From a checkpoint of a small transformer trained on Wikipedia.
Size: width 160, 5 heads of 32 (1 for keys and values), MLP 640 tanh GELU, vocabulary 1024.
Architecture: LayerNorm before each block, tied embeddings, capped logits.
Training: 153M tokens, 4657 steps.
Each number is 200 + 20 x the weight over its row's rms, rounded and kept within 0 to 999. Layers, rows and columns count from 0. The size before them is the row's rms in percent of the matrix's.

# down: layer 9 MLP down (transposed), 640x160, rms 0.103, rows 266-287, columns 0-159
# up: layer 9 MLP up, 640x160, rms 0.102, rows 267-287, columns 0-159
down266,093,174,192,172,203,182,231,196,183,196,210,209,165,201,186,169,202,194,200,185,174,193,190,207,228,179,218,170,187,156,233,151,232,231,191,225,194,209,210,182,211,196,186,195,190,212,201,170,199,184,179,177,207,158,193,212,185,201,155,217,179,197,191,191,189,247,201,214,193,208,173,141,174,187,187,217,238,202,200,200,213,187,208,180,205,200,203,189,194,220,208,190,211,204,215,168,223,181,245,189,195,205,209,182,197,217,183,220,188,193,169,190,228,189,227,191,224,192,212,221,231,204,162,210,188,229,174,187,212,202,235,172,200,200,222,190,201,195,211,227,181,202,225,190,210,187,188,192,198,199,177,219,195,175,184,231,189,199,197,149,160
up267,104,187,172,235,212,208,191,194,205,221,201,200,208,197,187,231,191,246,208,192,200,194,201,191,205,199,178,219,221,250,217,201,198,238,200,187,200,195,198,219,211,196,204,229,171,231,208,214,188,202,201,211,254,169,183,224,161,222,215,206,186,210,227,224,210,207,198,205,216,216,190,227,199,190,229,189,212,167,217,221,238,200,230,230,174,178,199,210,188,188,224,181,160,183,188,185,196,178,186,244,212,215,238,204,187,169,220,230,196,207,208,212,218,202,223,175,236,215,237,176,215,185,176,202,188,214,184,177,194,222,240,224,155,227,213,207,185,207,211,201,203,236,194,232,209,212,182,213,182,188,213,202,180,199,200,206,247,192,207,205,206
down267,097,208,175,196,198,198,230,176,217,209,166,197,194,192,211,221,201,188,186,211,153,193,193,181,175,195,203,231,232,197,205,172,212,217,209,190,237,194,172,219,194,193,178,168,188,208,206,215,213,163,196,195,187,201,180,175,171,218,225,238,185,207,198,226,218,220,198,212,246,202,240,208,238,219,191,215,189,238,220,154,189,194,218,210,188,240,196,178,166,203,230,196,214,239,235,213,197,189,198,177,204,200,171,229,231,191,196,199,218,218,232,186,158,201,216,168,192,173,186,217,202,209,189,191,194,202,216,217,199,204,187,218,221,158,216,195,186,188,212,170,209,218,190,199,201,178,158,209,208,185,206,198,227,223,232,179,199,171,185,194,210
up268,095,208,177,172,194,221,195,178,192,174,226,191,192,187,206,221,239,185,244,224,233,176,194,213,220,188,188,196,213,211,137,193,181,191,208,208,220,218,193,200,230,233,192,207,184,245,176,211,209,194,220,215,205,210,224,214,242,211,212,177,205,236,209,198,225,206,198,214,190,170,223,205,217,200,206,229,197,210,169,207,202,186,171,215,181,208,188,201,209,197,204,210,177,215,175,197,209,214,188,258,225,190,199,218,210,213,206,211,201,194,196,221,176,247,185,172,167,160,232,224,201,176,185,202,205,192,220,215,215,212,198,212,190,165,179,207,176,223,212,190,180,207,162,200,193,163,178,180,163,173,206,178,193,208,188,220,207,189,171,179,186
down268,094,228,170,214,203,187,192,213,174,233,200,210,185,158,212,182,205,175,221,217,198,253,206,190,202,180,204,190,193,178,181,219,182,204,236,214,193,191,204,200,173,173,250,206,203,179,189,183,212,169,237,194,208,190,189,235,183,184,210,208,184,230,147,230,219,186,215,163,169,195,214,221,191,191,213,180,223,202,225,182,209,239,246,210,172,217,189,147,197,173,181,197,194,183,186,214,163,223,220,211,188,190,196,196,210,200,193,173,197,228,215,220,169,234,199,185,183,196,191,199,199,201,223,224,184,189,221,160,206,175,197,195,202,222,201,219,227,200,207,227,217,219,220,210,195,185,200,195,236,208,182,209,202,185,197,193,206,172,184,189,216
up269,091,205,193,189,147,224,194,198,182,181,203,168,227,188,212,204,232,223,195,191,208,234,212,228,197,208,202,208,219,202,168,173,199,205,197,227,170,184,199,229,199,247,177,181,188,211,204,195,198,155,220,160,182,194,191,207,201,207,250,187,210,196,207,175,225,212,174,191,195,224,200,171,217,192,183,181,152,221,188,170,194,177,212,191,187,200,234,218,230,161,171,203,173,202,188,200,204,190,184,175,180,191,225,184,181,180,187,228,180,197,155,185,167,187,198,177,182,240,207,198,193,195,215,188,208,192,186,198,195,270,193,171,188,198,211,197,189,171,221,218,199,205,214,176,216,221,192,220,212,194,192,210,196,182,227,213,212,210,207,210,194
down269,093,196,196,179,262,178,194,209,210,201,239,177,220,192,217,190,199,196,228,198,152,192,205,174,182,235,213,196,197,233,210,189,206,225,214,209,231,205,200,205,164,171,218,189,199,194,196,207,200,192,202,186,192,205,196,210,220,205,197,226,190,217,192,198,206,183,205,214,203,187,202,207,213,226,209,215,246,197,188,218,206,184,206,189,191,193,150,194,165,192,234,204,175,201,165,204,196,197,264,197,179,190,197,180,227,199,231,227,202,201,210,218,238,188,165,142,173,219,177,221,175,192,251,222,191,180,186,198,201,198,201,200,171,197,211,193,213,220,198,193,223,237,215,176,207,199,185,187,200,227,195,191,198,236,243,203,185,190,198,221,178
up270,088,196,209,228,171,198,248,200,206,215,208,181,190,215,188,231,165,192,240,210,201,195,249,210,182,197,215,199,185,224,170,232,190,235,200,161,229,151,204,186,205,216,208,185,221,228,175,212,163,199,231,195,185,201,218,163,193,157,177,186,171,182,172,186,225,193,190,196,196,180,227,167,180,169,229,217,227,182,233,203,211,206,225,176,231,188,194,244,220,199,207,192,206,197,212,201,207,207,186,216,197,186,176,191,189,186,214,187,204,219,164,202,187,204,170,169,205,214,198,221,219,232,199,187,203,194,202,184,207,184,212,181,200,213,207,212,195,193,241,224,219,202,229,209,181,202,226,193,201,177,189,176,181,206,226,209,230,191,211,213,228
down270,077,181,244,201,191,164,215,212,218,196,183,197,200,189,201,214,187,173,238,231,200,173,238,240,190,243,196,185,208,225,230,256,214,213,222,200,186,171,173,201,190,218,204,180,213,250,209,188,175,199,191,191,216,221,245,217,168,196,216,184,220,211,208,170,221,204,193,201,202,180,160,194,180,214,174,193,181,219,223,191,222,193,193,178,185,214,191,212,232,178,189,206,194,203,198,180,214,210,189,169,185,206,207,201,209,196,202,189,186,202,227,210,172,197,193,187,199,191,221,242,195,198,215,190,185,179,186,219,215,202,212,191,166,216,184,176,195,208,195,223,211,202,212,191,141,201,182,159,190,178,186,151,187,209,230,183,214,175,184,202,218
up271,092,183,189,237,192,169,202,191,223,223,209,226,194,246,190,213,194,198,206,215,202,196,189,168,167,225,195,188,172,196,204,192,159,179,203,188,168,194,170,175,202,197,208,221,206,185,168,209,201,227,218,218,191,172,200,188,193,216,184,208,177,184,239,188,166,182,230,233,210,178,174,206,195,224,194,232,189,168,187,195,199,192,159,221,187,201,186,218,173,233,198,207,226,202,202,196,216,163,203,155,216,227,207,200,230,181,194,208,186,191,225,215,176,184,212,189,214,158,203,216,215,170,216,214,204,190,211,200,237,177,215,223,223,218,172,204,208,185,151,175,175,232,225,189,175,223,198,188,188,195,179,215,219,203,183,227,182,173,215,216,194
down271,093,206,212,210,204,220,189,210,180,196,184,191,214,235,182,191,201,227,183,169,208,171,214,232,218,181,202,185,190,202,230,232,184,197,203,186,186,216,212,230,229,210,209,218,174,198,226,174,223,231,214,158,222,183,207,201,203,187,211,189,234,215,179,197,186,162,208,212,202,234,214,228,164,189,160,185,221,208,171,201,199,199,193,189,190,213,142,214,197,201,239,233,225,194,222,213,186,178,215,203,213,172,190,205,199,206,230,204,222,187,244,171,200,226,221,194,213,201,224,189,194,174,185,182,176,199,183,221,199,189,196,184,197,181,263,196,209,215,218,181,184,194,172,191,187,235,177,214,211,192,190,213,202,163,184,181,175,212,205,166,228
up272,101,212,193,208,232,220,204,227,210,167,217,230,200,192,219,196,211,184,214,186,188,203,196,211,223,221,209,210,170,208,200,190,196,217,170,180,196,178,168,212,258,226,189,216,234,228,227,192,170,211,205,206,202,215,161,219,213,228,215,198,217,186,215,212,220,209,239,222,197,203,244,167,188,199,172,196,217,210,180,192,195,168,206,227,209,214,250,207,205,218,215,159,221,205,215,207,217,220,177,210,177,206,204,186,176,175,167,180,186,184,174,215,212,194,188,197,232,175,212,214,204,166,191,237,224,192,160,181,206,210,207,203,186,200,180,228,227,181,181,199,206,193,217,192,214,228,219,184,185,155,182,209,175,200,224,198,189,212,203,235,227
down272,111,219,168,177,189,230,229,216,210,212,214,173,185,233,204,205,191,202,228,171,220,209,223,198,169,178,218,210,180,187,181,227,202,184,198,241,180,219,206,203,254,162,179,175,190,176,182,214,212,189,212,156,209,173,203,230,227,180,217,166,196,196,204,202,171,207,205,218,229,181,179,199,215,179,196,219,198,203,185,225,199,235,211,189,190,187,225,178,202,173,202,213,217,192,240,189,187,165,200,164,213,164,228,191,224,201,208,204,186,183,222,200,218,175,204,170,217,198,234,202,226,181,215,176,183,221,182,197,187,208,190,225,206,205,196,167,230,192,209,242,197,185,207,187,188,220,202,216,176,149,199,197,188,175,190,234,211,207,199,192,186
up273,091,192,196,212,198,198,172,220,183,217,225,235,212,237,166,163,183,239,178,182,209,206,162,225,202,175,204,232,220,180,229,209,198,216,180,203,231,217,185,162,209,196,190,191,204,213,189,169,190,174,194,197,225,203,200,211,220,171,220,169,204,187,183,192,221,210,174,210,200,220,194,214,223,217,174,173,179,202,199,200,206,210,200,216,200,227,196,165,199,219,204,217,222,226,173,201,244,227,205,225,222,183,215,165,197,226,234,201,210,172,193,189,176,193,216,188,157,183,190,224,211,235,169,221,185,231,163,185,180,182,226,207,196,201,192,213,222,222,197,215,209,166,186,190,242,208,217,178,210,182,174,233,177,201,210,181,189,199,199,203,217
down273,089,189,195,204,195,208,207,221,211,204,180,158,200,172,204,211,222,166,227,209,179,213,220,192,185,193,222,205,218,200,165,226,180,170,203,229,221,233,231,206,219,204,204,213,201,204,225,195,210,198,182,185,199,200,194,193,230,223,174,214,212,228,226,170,198,165,215,148,220,166,200,181,202,174,170,173,194,205,231,228,224,197,192,210,230,212,195,235,207,195,179,207,214,177,232,222,190,213,221,190,225,227,197,180,201,209,153,202,184,204,206,173,220,198,209,161,202,201,173,177,225,171,214,216,199,215,221,214,234,215,168,235,228,212,192,163,212,209,201,195,194,221,173,198,154,221,224,183,195,201,184,172,211,222,182,197,189,167,195,211,188
up274,112,179,220,193,193,202,206,189,193,230,193,199,181,224,186,209,188,229,175,192,206,185,202,209,206,221,233,206,184,209,199,229,244,210,185,220,223,189,172,183,230,230,204,172,183,217,236,214,189,221,213,212,196,207,208,189,218,185,192,216,188,193,215,202,243,170,227,175,231,186,187,213,180,237,186,216,230,215,209,233,207,187,213,191,205,222,223,191,184,183,201,217,226,198,198,212,189,195,185,258,204,197,221,163,186,200,197,220,213,247,180,211,227,185,167,182,186,181,225,181,191,185,187,175,215,178,210,156,217,165,235,188,173,224,188,170,190,188,179,188,186,170,215,210,173,214,226,220,210,219,198,232,201,192,173,218,166,232,203,195,199
down274,113,207,189,248,207,176,226,200,186,237,185,180,267,216,191,161,190,200,197,211,195,211,152,217,224,198,183,206,191,197,200,198,196,177,226,205,161,197,224,221,194,218,202,192,210,204,223,202,230,179,214,197,226,209,202,183,182,194,222,234,202,214,189,215,209,173,209,180,198,173,211,196,163,169,220,211,232,200,239,207,179,201,190,200,200,223,182,201,222,208,218,222,189,193,186,178,190,198,175,220,212,213,158,212,194,203,210,215,199,172,215,202,210,190,224,187,176,205,203,202,197,186,188,199,216,199,190,198,216,198,187,174,206,223,205,207,179,149,170,196,232,217,201,198,190,197,158,262,208,226,251,206,206,204,178,234,186,224,178,223,210
up275,094,211,167,225,188,239,220,199,177,202,202,198,194,169,209,204,254,182,198,225,206,192,201,212,202,167,186,187,190,219,192,202,220,208,183,204,214,181,208,193,192,211,199,201,205,231,212,220,210,217,179,190,203,240,202,208,201,198,230,192,214,215,202,210,225,178,207,197,175,174,186,203,206,229,199,203,159,198,189,219,217,180,214,232,214,216,204,211,211,240,210,223,158,178,235,214,190,191,201,196,218,188,199,146,199,200,216,224,196,175,212,147,239,203,233,224,202,195,198,218,220,225,182,222,232,181,197,244,203,189,197,203,203,238,223,199,165,172,204,210,213,193,195,199,194,224,194,207,193,170,177,182,219,143,227,231,225,212,216,224,185
down275,096,205,214,225,218,196,221,197,200,177,212,188,193,212,224,194,179,210,210,169,180,214,183,212,195,227,205,162,175,167,156,209,221,194,190,209,226,215,219,170,201,191,227,165,211,199,200,205,178,196,167,190,215,170,206,205,195,201,195,232,211,168,224,196,183,174,187,188,187,188,241,218,193,223,234,204,226,182,206,194,210,251,202,231,199,185,185,182,190,199,198,204,237,229,189,198,213,205,210,218,198,211,169,200,175,185,214,160,225,214,222,198,201,205,202,159,194,225,180,189,188,183,169,222,210,200,208,183,231,214,209,226,214,180,215,151,232,188,213,208,193,218,201,239,173,233,173,202,174,157,227,201,207,213,168,217,167,215,188,195,203
up276,087,182,198,201,189,182,183,213,232,242,222,206,202,201,201,222,214,196,213,198,223,213,209,201,208,190,203,214,212,196,240,199,214,193,192,187,238,201,202,229,212,196,191,203,199,194,210,239,200,196,225,239,205,187,206,185,199,213,210,212,223,208,219,198,202,200,233,236,194,197,191,199,184,195,189,190,177,182,192,179,188,192,182,214,173,188,168,166,183,210,193,159,202,220,225,194,196,227,260,170,151,222,204,211,242,216,180,225,216,171,164,217,205,152,246,185,190,207,223,189,220,153,216,196,186,239,224,193,223,215,182,191,184,169,216,220,218,220,194,201,181,187,185,222,181,200,220,218,204,216,221,205,187,184,192,174,237,180,182,173,202
down276,084,206,228,204,187,236,224,197,184,169,146,212,208,195,198,177,180,190,199,165,212,185,186,233,210,230,203,193,194,163,159,206,211,181,190,178,190,226,179,188,187,191,193,225,216,176,213,174,195,205,186,210,196,202,180,193,198,217,196,197,184,185,211,204,236,233,203,216,211,218,203,217,220,228,192,207,231,198,195,195,191,221,159,183,239,181,215,217,195,201,224,213,221,201,214,213,228,224,225,183,214,226,204,155,185,218,177,195,215,216,204,207,205,181,210,215,169,216,216,245,215,212,204,237,201,159,181,180,184,216,186,177,180,221,165,204,160,205,244,221,209,186,210,188,191,209,226,202,182,192,186,190,196,171,184,167,164,217,194,206,236
up277,102,215,208,173,207,203,194,181,200,238,206,190,221,205,229,208,211,207,258,191,214,186,195,230,199,188,211,220,211,228,202,181,198,222,224,178,201,194,194,176,208,202,210,211,227,171,214,255,202,157,192,199,161,235,179,196,206,195,190,187,193,218,220,191,248,204,228,190,238,218,206,200,185,194,203,218,191,194,162,240,194,229,209,198,184,204,198,180,170,247,184,178,200,212,201,178,206,184,187,209,212,202,206,185,188,220,192,213,184,216,187,163,160,188,227,195,200,193,184,241,208,220,205,200,196,217,183,185,212,187,173,209,173,225,212,249,180,187,214,187,213,194,221,214,217,189,181,222,197,200,222,193,221,193,208,143,186,210,175,210,167
down277,113,183,216,179,189,175,187,205,189,197,156,182,209,190,221,218,208,210,194,197,204,222,203,187,210,148,147,198,189,180,186,215,205,212,220,188,203,220,180,186,192,185,247,206,211,229,186,211,214,201,190,208,168,209,205,205,199,206,199,206,219,213,189,230,167,156,185,211,234,169,221,235,219,240,199,218,199,205,229,200,202,226,217,183,216,212,181,189,184,264,215,183,171,211,172,187,198,208,206,230,179,216,201,245,193,203,192,239,178,190,203,189,168,215,220,225,178,207,198,190,212,187,189,170,212,213,221,194,214,188,207,211,209,183,228,206,208,225,190,208,179,178,217,182,218,233,227,213,190,206,200,168,206,216,205,202,198,198,225,235,151
up278,104,218,189,198,169,210,216,179,206,229,194,194,217,195,205,210,189,213,206,172,202,189,256,181,191,203,195,171,230,223,167,203,211,251,180,191,174,220,211,206,205,186,164,219,194,214,212,167,189,202,191,159,184,213,203,179,199,192,185,232,191,205,216,199,188,221,208,164,219,195,222,209,191,230,180,160,193,198,184,181,189,211,221,208,226,218,169,178,188,224,203,180,179,215,187,177,208,214,207,198,185,219,182,224,162,178,189,204,214,149,185,230,161,235,217,214,170,189,210,227,197,193,204,201,177,194,219,214,203,208,201,201,187,224,154,185,217,177,226,222,211,162,189,173,195,229,202,191,189,193,211,215,185,212,202,182,166,178,232,201,162
down278,099,188,178,207,196,185,211,250,160,197,213,179,193,218,191,175,214,211,177,216,172,199,218,173,213,241,187,228,212,185,202,232,242,196,209,195,210,180,207,157,215,196,195,194,208,216,211,226,203,221,201,202,216,208,196,213,220,195,213,183,203,171,205,161,164,185,233,205,210,203,198,207,200,191,209,187,208,228,180,193,180,184,182,194,190,227,246,199,178,182,215,199,169,212,218,185,175,183,235,209,182,193,188,219,223,209,229,199,165,203,196,198,219,185,203,208,231,198,191,149,207,196,180,208,213,205,193,178,209,202,209,190,181,167,207,233,164,227,185,200,176,233,223,205,246,195,168,163,190,224,214,229,192,192,217,198,228,249,189,203,185
up279,107,209,165,184,197,178,177,204,194,173,221,196,191,212,179,225,185,260,219,155,187,222,181,184,199,204,179,213,173,186,197,197,202,202,186,214,198,176,211,184,176,236,218,211,211,198,198,171,192,177,178,193,224,166,224,170,190,164,198,187,193,213,216,182,181,212,213,178,225,238,174,222,212,190,242,235,179,212,201,219,206,198,193,190,198,177,195,202,199,212,176,166,246,209,173,195,204,214,209,197,203,225,216,160,196,185,193,225,208,227,192,188,200,215,207,182,216,184,210,189,216,219,210,207,177,196,214,209,228,217,161,187,184,185,181,193,218,217,201,208,191,208,166,190,202,238,151,194,215,161,223,195,173,155,216,232,211,222,179,198,199
down279,105,193,208,163,211,182,241,202,236,204,173,236,199,231,200,216,209,221,197,211,202,175,203,171,227,206,219,186,228,245,161,219,195,199,222,174,212,218,189,187,219,166,185,169,221,230,203,222,205,216,212,180,180,218,178,229,209,189,172,203,195,193,186,189,236,190,189,209,190,180,220,184,177,170,181,200,208,200,212,165,169,193,198,178,217,246,213,193,201,216,207,205,197,230,204,202,206,206,204,207,182,179,200,189,217,231,165,199,223,192,240,235,204,198,204,176,227,203,189,209,216,193,163,212,225,192,221,194,193,195,241,226,185,207,213,224,184,195,207,188,204,225,182,206,207,140,200,179,226,224,202,227,200,222,217,211,179,223,205,175,222
up280,101,192,212,214,209,224,228,197,239,201,183,179,193,176,191,179,222,203,212,204,189,162,212,222,209,234,178,205,188,190,210,207,195,221,238,207,227,217,176,167,185,209,195,213,231,176,177,203,176,229,252,225,215,230,208,188,199,193,201,189,140,185,191,198,146,190,230,205,209,222,194,185,226,196,213,206,191,200,183,216,198,212,208,228,218,202,219,200,212,232,224,217,191,180,206,210,239,176,180,180,187,219,234,212,243,209,208,188,215,181,204,213,184,187,200,197,228,184,211,180,206,199,203,174,191,233,213,229,178,247,238,197,193,220,191,211,186,211,187,196,182,216,211,161,186,208,193,194,175,198,237,212,210,215,232,209,205,207,183,237,196
down280,109,211,206,188,174,188,216,163,209,203,184,248,195,183,217,171,218,203,219,161,212,206,182,227,199,222,196,185,220,190,193,192,190,213,191,195,180,226,211,195,201,225,215,210,190,219,183,195,195,197,195,175,173,194,198,195,172,188,191,199,222,217,177,218,135,241,199,222,197,210,195,203,220,208,217,158,193,196,190,193,162,205,222,238,191,165,185,174,216,222,244,225,205,206,201,226,203,206,245,175,193,187,218,207,204,180,191,182,169,255,174,223,200,208,180,211,212,164,195,198,159,170,203,183,187,195,195,191,179,197,218,228,227,209,194,184,178,185,199,200,199,230,173,202,205,211,237,214,240,219,218,231,183,204,191,185,182,218,200,217,202
up281,094,205,178,213,216,197,203,220,228,230,185,204,186,244,184,209,207,179,190,218,197,197,205,245,224,193,238,168,195,187,243,194,177,211,191,225,188,181,176,195,200,210,210,222,212,197,198,199,216,195,183,214,201,236,204,194,224,210,226,199,199,199,203,183,190,215,200,208,208,168,215,191,202,239,201,177,191,218,164,177,187,217,227,202,148,185,168,208,202,205,185,201,230,168,218,191,181,211,194,184,172,233,207,198,217,217,212,231,194,206,199,166,217,224,222,219,237,232,201,150,228,185,202,188,190,202,198,186,230,236,212,185,193,209,190,192,210,212,173,164,199,222,186,173,200,202,200,178,166,194,257,218,189,209,196,225,220,241,225,215,183
down281,097,190,180,205,223,248,233,220,222,198,206,211,195,205,206,204,197,212,210,213,226,235,174,232,227,173,186,179,202,196,196,170,213,173,181,199,195,208,201,174,171,243,171,246,167,236,194,240,204,167,191,180,216,207,186,177,230,211,224,189,169,186,200,185,168,190,191,209,222,207,231,196,158,203,199,192,176,199,181,233,210,209,188,216,231,242,208,177,207,198,204,218,179,203,176,223,200,199,236,213,198,200,177,217,205,176,214,185,222,188,194,192,220,201,201,195,200,181,173,213,179,181,169,196,218,212,187,215,204,203,191,225,232,202,229,216,228,184,213,210,186,223,201,200,201,201,205,198,171,167,211,198,241,240,231,206,196,181,163,205,194
up282,097,210,226,244,201,203,172,194,189,200,189,169,210,209,218,215,176,195,219,168,203,200,205,210,222,198,193,218,191,220,189,149,190,233,165,214,207,180,206,207,212,195,192,186,193,207,233,200,189,174,209,190,178,214,194,156,217,208,213,229,174,210,159,171,180,164,212,198,177,215,220,196,218,215,180,208,201,233,197,187,216,172,162,182,212,201,217,194,204,216,184,180,208,229,137,197,186,198,208,177,197,178,208,179,187,208,227,194,188,179,164,185,167,191,184,201,200,199,166,206,221,234,155,222,216,230,206,221,204,182,194,194,209,200,172,177,216,159,171,195,240,213,192,204,215,226,193,183,197,203,210,160,199,196,215,227,233,216,205,201,197
down282,097,210,189,224,181,184,222,213,225,212,239,178,233,191,185,211,197,230,221,191,204,190,210,211,205,184,228,181,219,183,165,171,187,210,235,183,207,231,218,214,205,195,212,221,160,178,200,180,201,200,192,195,223,220,195,200,198,211,210,174,180,185,216,223,177,201,208,192,200,195,211,220,181,180,230,182,205,190,195,185,217,210,220,230,232,208,218,229,241,190,221,189,224,208,242,177,209,173,226,189,242,211,178,214,172,212,186,230,216,197,212,251,225,196,192,192,210,212,215,198,189,181,206,235,190,209,224,187,162,171,184,176,217,212,181,174,206,207,202,192,196,204,236,199,210,192,213,188,226,214,239,180,198,181,180,181,125,200,191,199,189
up283,104,244,197,199,199,183,207,165,205,206,248,157,192,180,172,193,154,207,200,187,188,197,184,183,179,185,214,248,204,169,231,207,207,175,224,172,213,191,174,211,156,168,243,216,170,181,214,183,218,207,225,193,186,224,217,200,176,234,224,210,195,168,201,191,200,179,211,215,221,189,185,195,179,210,211,224,198,182,183,200,216,237,220,198,204,172,170,212,173,222,181,178,159,204,202,218,225,199,214,212,189,191,211,168,205,224,204,211,194,198,204,169,192,216,167,199,243,188,193,206,182,183,185,187,185,197,200,184,189,174,207,181,213,206,233,234,181,180,213,218,195,203,172,212,192,197,196,216,188,218,236,192,173,210,222,180,178,189,189,187,191
down283,101,167,211,162,158,188,176,221,203,192,186,215,196,213,207,182,193,168,230,214,179,158,218,211,207,178,189,216,206,193,209,193,200,247,176,206,211,217,201,179,214,161,224,226,187,177,188,178,188,215,209,214,191,219,187,225,206,173,209,196,221,207,196,150,192,185,195,253,209,172,220,156,203,187,175,187,183,230,170,197,177,201,212,213,179,228,208,210,178,222,198,188,163,179,192,195,188,209,200,188,201,199,193,204,215,197,210,192,192,176,205,206,208,166,202,206,168,189,203,213,269,204,192,207,208,244,215,209,199,229,210,226,171,202,207,221,198,194,150,217,191,214,204,221,209,204,185,229,206,231,182,202,200,210,182,178,192,212,217,177,227
up284,099,178,211,190,166,186,199,222,164,189,188,191,233,231,195,190,174,191,217,153,203,217,172,198,175,206,161,221,190,199,220,160,215,221,190,200,203,256,175,226,196,187,172,179,194,153,221,226,180,211,177,194,266,207,219,195,169,180,219,188,196,198,176,193,192,198,211,236,213,217,210,201,193,175,190,192,199,212,196,180,191,229,223,173,156,191,173,209,166,219,228,187,216,212,208,182,223,174,214,207,206,196,192,198,175,228,181,240,213,195,178,212,178,178,174,186,180,195,205,192,206,189,200,209,220,168,208,202,192,188,203,203,182,224,192,205,189,215,200,189,184,212,218,190,237,202,206,178,167,202,220,182,161,196,207,184,205,211,202,210,181
down284,103,201,210,216,214,217,200,231,217,194,216,177,174,254,204,211,178,212,204,229,205,209,201,187,210,229,196,194,199,184,194,207,187,229,204,199,195,214,204,238,201,190,197,192,187,185,198,200,173,181,202,204,229,229,225,234,218,197,210,167,187,185,194,201,215,201,225,211,164,212,246,204,185,237,154,234,203,203,153,160,209,167,206,181,211,204,191,208,193,177,150,240,216,214,200,192,229,196,200,192,219,168,180,176,206,186,190,174,193,193,199,229,196,189,243,209,207,179,181,209,182,182,194,167,204,225,215,156,205,210,197,216,218,247,192,163,190,219,194,200,182,215,166,206,232,212,170,199,194,199,167,186,194,180,211,220,191,191,213,211,193
up285,099,226,216,219,236,197,218,199,194,214,218,176,215,158,226,206,171,197,210,188,195,204,183,194,200,195,239,252,219,229,209,199,220,177,188,194,212,214,183,203,202,237,209,209,209,218,203,226,185,227,199,167,200,159,229,179,159,188,251,212,209,208,214,189,211,223,196,192,207,167,196,195,208,196,244,228,194,227,198,178,203,235,200,191,201,201,174,194,248,204,162,226,194,202,200,191,197,188,199,220,173,182,187,184,239,217,219,215,212,196,189,196,213,212,227,187,196,181,198,192,205,182,163,184,173,179,219,191,170,191,218,214,231,219,234,205,190,182,222,180,191,214,168,201,221,219,207,174,185,203,173,202,203,223,186,229,224,228,212,173,178
down285,101,179,218,151,191,208,228,207,236,176,195,199,213,209,191,217,233,203,204,219,188,200,236,195,168,156,171,218,152,194,193,202,217,210,213,167,205,198,194,202,218,186,219,201,206,195,182,243,214,170,219,173,204,221,187,178,207,218,232,199,220,228,196,190,193,166,230,211,190,183,225,211,199,191,197,221,190,214,230,180,156,194,223,218,191,197,189,199,200,186,214,199,211,207,230,172,160,200,177,158,220,221,205,191,187,160,188,193,187,183,209,198,209,207,211,158,175,184,164,208,175,188,201,191,178,210,225,184,173,197,207,222,178,169,187,221,230,218,159,193,188,200,227,187,218,223,168,181,240,206,211,203,207,190,188,190,211,214,211,198,220
up286,097,175,194,182,223,200,237,198,176,175,187,194,182,192,150,196,175,225,184,174,216,206,203,197,211,169,148,196,243,223,173,230,208,178,213,209,190,199,170,207,182,202,246,191,232,227,195,222,187,221,214,241,163,179,183,216,199,206,200,211,224,173,167,243,204,163,167,217,209,193,169,200,193,227,209,198,242,172,190,199,185,197,247,186,208,231,198,235,222,187,200,198,207,196,207,180,164,188,188,223,190,186,211,235,210,188,200,212,194,213,192,226,196,204,170,199,204,194,179,193,221,203,193,238,216,205,218,211,220,161,189,183,199,202,199,193,204,187,196,163,184,200,206,193,204,206,195,215,193,184,198,213,197,211,231,199,178,215,225,216,215
down286,099,194,235,195,208,191,190,190,171,218,193,173,184,190,194,203,193,186,202,208,198,212,199,192,196,212,200,197,196,189,218,202,193,198,178,210,250,217,200,174,182,159,173,176,188,166,239,209,170,201,213,180,186,228,225,221,217,194,202,181,204,215,229,132,215,239,196,204,181,178,233,229,184,191,186,165,194,196,191,200,200,209,191,175,190,186,191,217,211,227,221,170,196,168,177,231,159,222,171,212,184,191,192,201,224,233,231,203,198,182,207,232,193,207,218,170,186,207,184,153,185,199,172,189,200,191,199,170,174,216,248,246,193,217,243,186,191,198,194,225,189,192,204,177,210,190,225,205,182,212,206,191,224,197,205,231,207,204,197,196,192
up287,102,178,204,211,146,216,222,165,204,174,202,228,196,229,197,196,169,177,207,193,191,203,187,249,252,187,215,203,202,234,181,238,163,203,221,188,199,216,205,221,201,222,209,202,196,211,213,180,222,182,205,191,224,216,196,198,205,203,210,196,211,185,227,179,193,185,183,150,240,211,197,202,236,181,209,187,188,197,213,199,195,199,185,186,208,183,204,198,232,170,185,180,214,181,170,209,220,191,219,190,182,227,178,230,220,214,201,219,168,196,171,160,194,204,209,188,197,193,212,188,236,231,194,191,179,221,247,189,193,203,218,176,228,161,157,226,176,205,169,185,178,204,182,227,192,219,211,204,200,220,210,180,195,227,206,211,193,203,216,222,203
down287,101,215,199,184,201,207,173,190,226,163,211,191,205,241,203,231,175,205,231,209,176,214,175,148,187,188,200,197,200,219,190,202,195,153,166,211,203,174,202,197,194,166,196,189,224,203,202,236,227,219,206,212,197,214,223,163,176,196,220,206,200,211,198,228,187,173,193,195,208,259,223,203,196,182,220,229,214,184,177,208,205,192,212,176,222,199,185,207,202,196,233,171,196,135,178,174,159,175,198,199,200,212,205,220,228,223,172,175,183,209,202,172,217,200,185,206,182,225,213,179,208,225,183,169,202,178,211,179,195,187,184,180,197,192,239,176,194,220,202,227,191,205,193,217,207,161,170,201,200,185,215,177,224,198,216,199,181,190,209,192,225